config = dict(
    num_attention_heads=4,
    intermediate_size=320,
    batch_tokens=[8192, 16384, 24576],
)
Each number is 50 + 10 x the weight over its row's rms, rounded and kept within 0 to 99. Layers, rows and columns count from 0. The size before them is the row's rms in percent of the matrix's.

# gate: layer 5 MLP gate, 320x128, rms 0.109, rows 61-69, columns 0-127
# up: layer 5 MLP up, 320x128, rms 0.0989, rows 61-68, columns 0-127
# down: layer 5 MLP down (transposed), 320x128, rms 0.0975, rows 61-68, columns 0-127
gate61 106:50 53 61 52 55 44 50 73 54 54 53 35 54 50 53 39 57 31 42 55 36 54 48 49 50 57 37 48 48 43 31 46 27 47 56 40 45 66 32 54 68 68 47 59 37 43 59 63 56 42 50 58 47 33 42 50 46 45 50 25 55 50 32 43 54 38 39 59 48 51 62 70 53 35 45 58 60 38 37 37 61 49 52 42 48 66 69 72 44 57 58 65 49 46 43 52 61 49 52 36 57 67 60 36 48 46 51 48 42 39 52 40 68 45 45 41 48 44 61 46 31 53 45 54 64 41 59 48
up61 098:47 53 56 47 50 51 54 57 54 57 65 26 55 27 55 63 53 61 43 28 43 36 46 48 45 63 45 55 54 56 54 61 51 37 57 62 60 46 39 48 62 47 68 30 48 65 53 45 40 35 51 61 44 42 45 34 65 43 45 41 45 45 53 48 52 69 41 41 67 60 54 57 52 34 43 33 75 19 46 47 43 58 45 33 29 56 63 50 40 69 47 48 39 54 53 60 45 46 40 61 52 66 56 44 51 39 52 49 54 52 47 52 69 53 63 51 43 50 51 58 47 53 47 43 50 57 66 51
down61 100:51 39 52 50 51 53 48 57 30 75 47 54 44 62 47 60 71 55 64 47 38 50 44 50 52 49 48 34 52 44 46 31 53 56 44 27 52 52 51 34 54 45 45 68 32 48 47 38 48 57 62 55 41 37 60 56 64 64 63 49 44 45 63 60 48 48 38 64 42 47 36 46 49 39 48 49 41 55 43 51 38 44 70 60 36 45 48 60 46 56 69 53 60 45 75 52 38 68 47 64 62 48 59 52 50 39 48 51 45 34 41 47 21 56 47 50 65 54 61 54 48 47 48 43 34 32 58 52
gate62 114:63 55 40 66 36 51 45 53 53 57 53 68 41 44 39 37 54 44 48 38 29 40 49 36 52 51 32 52 57 55 54 43 31 40 69 41 58 51 59 72 29 55 68 63 47 52 50 42 71 50 66 38 40 65 50 49 45 34 46 43 62 59 52 36 59 36 48 40 46 49 50 46 50 54 54 58 59 38 50 44 59 51 50 59 48 53 47 49 63 37 54 66 48 57 47 37 66 57 43 56 54 75 49 42 47 52 20 54 41 57 48 45 42 56 56 56 50 57 54 49 33 37 47 40 70 56 44 46
up62 100:54 36 57 45 48 34 58 63 45 43 57 40 41 46 44 53 66 51 47 36 61 60 50 44 43 55 44 69 44 68 51 42 62 49 60 66 51 56 48 43 48 57 45 47 58 35 61 61 55 40 52 44 28 35 61 46 32 48 46 38 68 62 30 49 49 58 35 50 61 45 74 56 35 52 45 63 60 49 55 50 31 65 57 49 47 47 68 50 44 28 40 62 53 31 47 52 71 35 38 40 41 58 51 42 38 65 47 64 43 45 57 61 45 46 37 41 51 61 53 56 51 39 58 47 40 42 52 46
down62 101:40 48 46 41 67 56 41 70 37 42 33 63 52 48 59 53 56 45 37 27 57 48 44 52 45 43 63 40 65 41 59 45 58 53 38 72 55 55 38 48 48 54 44 31 51 59 59 46 53 54 39 49 86 51 33 60 52 38 30 48 45 54 47 64 47 47 45 77 27 49 55 51 42 53 66 43 48 60 71 49 59 53 49 42 50 44 54 44 44 51 65 46 66 41 53 55 50 51 48 58 42 49 49 47 57 34 57 41 49 48 39 48 50 57 48 40 64 41 53 59 33 61 46 37 69 44 50 51
gate63 102:49 58 59 36 50 59 47 54 47 64 47 40 42 45 52 34 42 47 58 48 20 17 60 50 73 53 24 73 44 49 40 51 47 39 66 58 54 42 51 55 53 48 48 52 57 46 50 50 61 43 43 48 50 50 58 56 53 49 33 49 59 69 46 34 35 56 37 45 65 56 52 35 44 46 55 51 40 49 57 59 59 26 56 49 58 55 59 39 54 64 46 47 58 54 46 53 50 51 32 50 37 66 26 48 58 43 49 43 51 42 55 63 53 41 49 58 41 50 48 38 49 51 60 46 69 54 47 68
up63 091:55 59 46 40 57 47 42 49 53 46 53 48 48 48 52 51 50 33 43 59 48 53 30 52 44 58 37 25 49 57 52 39 54 46 48 44 53 31 56 62 37 69 51 60 53 51 50 75 51 47 50 65 52 42 34 47 46 47 52 49 45 67 51 34 52 45 60 52 50 36 54 72 63 61 59 57 44 58 44 21 42 54 55 38 52 61 48 55 47 29 45 52 29 57 49 49 67 47 59 58 27 55 56 42 63 66 52 54 51 45 32 63 63 47 65 34 57 57 46 32 47 55 66 63 50 51 39 47
down63 094:48 52 63 57 46 51 52 42 27 43 58 54 48 44 51 35 66 38 52 49 60 43 47 46 44 59 28 42 45 51 49 52 32 58 50 62 67 49 52 58 23 61 42 61 55 49 53 62 71 55 36 40 52 42 46 43 41 19 52 49 46 46 41 44 43 57 40 61 54 54 63 44 47 54 70 49 54 39 41 59 51 56 72 51 51 37 49 46 56 60 41 63 34 65 65 45 46 51 48 48 37 63 60 40 63 61 49 61 38 47 60 61 64 59 31 53 67 34 46 51 60 41 53 51 42 46 41 45
gate64 105:54 56 52 34 42 41 34 52 48 23 75 38 73 44 52 51 39 49 67 56 42 32 39 53 58 45 43 56 44 65 61 51 37 53 56 48 50 42 79 40 45 37 37 52 46 51 49 46 50 53 41 28 37 42 57 57 51 46 43 65 47 56 62 52 38 51 43 47 46 51 43 41 63 65 64 57 49 53 60 54 56 42 55 55 62 67 68 48 41 40 51 61 42 44 67 65 54 50 35 29 46 59 42 45 51 60 36 49 64 53 68 55 62 52 39 59 48 51 50 42 56 59 55 53 64 46 45 58
up64 100:56 43 50 60 64 57 37 35 57 41 59 50 60 42 53 58 59 52 73 61 52 50 68 77 46 53 34 60 47 51 45 56 53 50 39 44 53 47 66 43 38 36 33 45 60 46 43 63 46 48 53 41 41 54 69 43 52 61 33 60 55 48 63 32 48 44 41 47 71 37 44 38 72 46 50 52 48 32 66 49 65 46 45 54 60 54 49 44 46 26 59 51 40 44 54 59 58 64 43 49 48 48 34 57 42 57 36 49 54 53 43 26 60 49 45 53 55 50 62 40 65 42 53 39 52 57 40 67
down64 098:45 44 52 51 57 44 38 44 58 47 55 63 55 58 62 72 65 64 71 41 35 38 50 50 43 53 44 66 54 39 52 42 52 48 48 51 49 60 48 45 43 36 59 60 41 49 48 47 43 65 61 59 43 66 62 54 63 39 58 58 49 50 40 49 64 45 53 57 55 56 54 45 56 55 60 28 53 48 46 69 48 50 06 51 54 41 46 43 55 29 54 64 41 39 50 62 54 70 36 58 37 50 42 38 50 37 56 47 38 57 37 49 54 40 35 50 40 59 64 54 50 56 47 38 67 40 48 51
gate65 092:59 45 44 43 42 52 51 41 60 47 67 51 51 60 44 38 32 40 58 49 31 44 51 73 60 62 68 39 48 47 49 59 54 37 57 39 32 51 55 56 46 42 67 51 41 68 43 55 49 45 51 38 43 55 69 64 53 57 53 70 59 53 47 49 37 63 36 50 46 29 65 45 54 57 50 61 53 46 49 50 57 52 40 65 63 62 38 41 59 48 43 55 57 60 54 51 76 30 50 37 38 47 47 48 45 56 59 26 40 40 49 56 44 48 52 32 41 45 49 47 73 52 46 70 51 44 50 42
up65 100:31 50 25 52 62 48 46 59 50 53 48 28 58 47 41 72 48 60 61 46 49 53 50 56 58 43 41 28 39 62 35 59 50 59 53 43 62 53 40 39 43 52 51 64 60 48 34 66 57 61 33 50 45 59 38 53 43 45 46 46 47 49 44 38 55 52 61 50 61 34 46 50 31 34 54 56 51 49 42 54 49 47 43 42 41 54 44 54 61 41 44 45 60 55 53 69 24 48 51 44 65 62 52 53 53 40 54 44 48 49 33 61 65 51 47 51 69 53 41 57 33 44 53 76 57 76 47 60
down65 101:53 24 41 44 51 67 39 66 52 55 30 63 59 57 50 38 38 52 53 52 24 50 53 56 45 52 36 49 47 34 47 66 65 41 49 59 50 58 35 41 58 51 38 51 41 55 31 53 51 53 67 43 67 36 52 48 53 46 37 55 51 49 63 59 39 37 66 57 51 48 37 43 46 55 56 59 51 54 41 46 65 56 56 36 48 32 58 54 59 43 38 50 55 64 58 51 51 50 34 42 69 72 31 46 42 37 49 51 50 53 34 44 59 54 55 58 45 52 44 54 69 57 43 51 78 50 50 53
gate66 105:50 47 36 49 54 56 54 40 65 49 72 43 60 35 54 44 47 47 71 54 32 52 59 41 53 69 54 57 41 47 29 69 56 58 66 58 42 48 40 46 60 62 48 23 34 37 43 56 53 46 27 53 39 61 52 42 46 32 38 50 51 43 56 32 51 59 47 55 48 54 35 48 30 45 54 50 59 60 63 66 39 49 52 49 51 56 56 50 41 41 58 44 40 67 45 48 65 42 64 52 22 59 39 40 58 51 59 55 60 43 44 57 57 48 63 46 42 39 44 51 50 60 54 66 57 52 50 50
up66 102:44 57 45 56 54 43 44 32 47 38 43 45 42 62 52 75 65 52 54 40 58 54 43 52 53 52 40 46 58 52 49 45 72 44 44 52 32 46 29 52 34 44 59 55 54 75 69 45 48 53 60 23 37 41 41 50 61 47 56 47 34 57 48 52 44 44 46 63 55 52 53 65 60 61 44 42 42 62 62 54 42 71 47 43 49 61 30 35 54 42 32 41 51 42 50 50 53 46 49 57 62 55 60 43 34 29 56 37 47 57 49 72 40 55 42 63 44 60 66 47 59 56 55 45 51 56 42 56
down66 102:46 52 40 43 50 63 41 58 47 53 47 51 45 73 50 46 63 61 46 48 40 52 45 59 63 45 42 56 64 45 65 33 67 49 33 58 42 36 60 44 50 35 62 54 63 42 61 37 65 37 44 54 64 62 49 57 57 32 50 42 45 51 37 42 51 49 58 60 41 45 55 60 73 64 47 59 46 51 65 50 48 41 56 47 59 56 54 46 45 48 60 34 26 46 49 50 39 35 44 41 44 43 41 63 46 56 67 28 48 49 52 52 60 75 45 38 51 40 65 45 34 53 53 51 68 46 28 52
gate67 101:58 48 53 51 49 47 44 58 44 34 45 51 49 45 53 29 45 30 52 58 45 50 50 46 70 60 49 34 38 53 52 52 45 43 35 27 49 47 68 52 53 55 67 43 58 42 52 48 39 53 52 39 42 52 52 49 44 51 49 40 37 53 38 47 34 49 59 61 47 43 38 44 52 63 38 53 35 68 43 57 77 56 54 53 59 62 38 39 51 49 64 58 43 70 62 53 41 52 35 54 57 67 49 63 38 43 59 40 45 53 46 64 49 37 58 63 43 57 74 54 44 55 50 39 61 75 26 59
up67 098:29 53 42 46 67 64 50 45 42 39 67 42 60 51 51 28 45 57 55 48 48 42 59 38 46 58 64 38 35 47 35 39 44 71 71 55 35 33 50 43 61 53 54 34 45 55 49 48 50 61 48 67 62 60 51 55 40 51 45 43 50 40 54 61 54 53 53 50 50 44 23 57 46 49 43 51 69 63 31 58 54 57 56 43 49 55 51 54 76 37 52 47 43 49 69 65 36 41 55 25 47 46 56 40 71 59 56 46 35 53 57 47 49 57 43 42 51 52 52 39 38 56 45 62 50 57 44 42
down67 100:44 40 56 41 45 46 42 55 58 56 35 43 50 41 50 50 42 64 49 39 81 58 57 40 79 54 52 56 66 51 57 45 56 52 23 53 49 41 64 41 49 58 50 44 59 38 49 56 35 52 50 36 61 34 49 45 43 67 43 42 52 41 47 50 26 41 35 51 58 47 44 45 48 59 42 46 58 48 35 45 51 41 65 54 53 49 72 51 51 48 70 47 59 58 63 65 59 47 47 44 67 42 40 53 61 45 73 38 44 53 51 56 29 53 40 46 64 52 54 57 49 47 46 30 51 48 51 64
gate68 105:45 49 46 52 52 34 54 65 42 45 48 48 64 43 51 64 54 43 39 49 50 30 47 31 77 56 48 52 44 56 37 66 48 48 36 46 50 69 58 63 60 63 51 48 67 50 50 60 39 47 31 53 36 35 41 42 27 62 40 49 53 49 57 51 37 55 43 60 46 63 48 56 52 35 41 51 52 59 45 44 54 21 57 33 54 59 58 54 51 58 52 35 42 41 51 54 57 63 49 48 49 49 40 55 59 32 60 58 66 35 62 44 67 44 50 47 39 50 44 73 55 47 59 72 51 53 50 48
up68 098:61 45 64 56 43 57 59 53 57 52 53 44 50 42 44 55 45 48 31 34 54 50 48 53 29 58 62 37 48 54 58 56 54 60 53 42 53 50 50 37 40 57 40 74 45 77 45 68 50 40 46 55 56 48 44 62 41 47 58 40 53 55 59 57 68 31 46 49 46 51 57 59 56 54 43 60 63 48 40 54 47 52 37 68 62 54 58 52 27 48 36 69 39 53 57 81 59 28 64 50 57 32 51 34 62 47 53 50 42 50 49 45 46 41 43 57 36 51 58 69 57 60 54 46 34 59 42 45
down68 097:52 52 50 51 48 63 42 82 49 50 52 49 37 45 67 58 53 62 49 52 54 43 42 51 44 50 48 30 48 56 54 46 54 23 62 48 39 55 59 41 59 44 36 53 45 29 65 51 39 69 53 66 51 63 44 45 64 45 38 38 53 51 57 55 48 49 43 26 56 31 36 55 43 66 45 61 59 43 47 27 43 61 40 55 65 50 45 37 52 63 37 56 39 59 52 55 59 51 67 50 51 52 55 73 54 54 42 33 49 52 34 55 57 42 61 46 54 50 63 67 49 41 59 43 50 39 44 49
gate69 103:51 51 57 65 37 53 37 61 53 44 62 32 59 33 39 49 53 43 55 50 48 59 38 44 56 71 54 61 51 62 54 52 34 39 55 47 43 66 53 45 53 46 61 39 56 23 46 55 42 43 52 48 47 56 46 47 59 42 36 43 40 53 50 32 35 40 62 44 47 66 52 50 43 51 50 45 45 47 54 46 61 38 61 54 68 45 63 49 36 42 70 50 36 53 64 43 64 35 44 73 47 67 57 49 46 63 48 48 70 60 38 51 39 40 62 62 31 57 47 49 48 45 52 45 57 68 34 65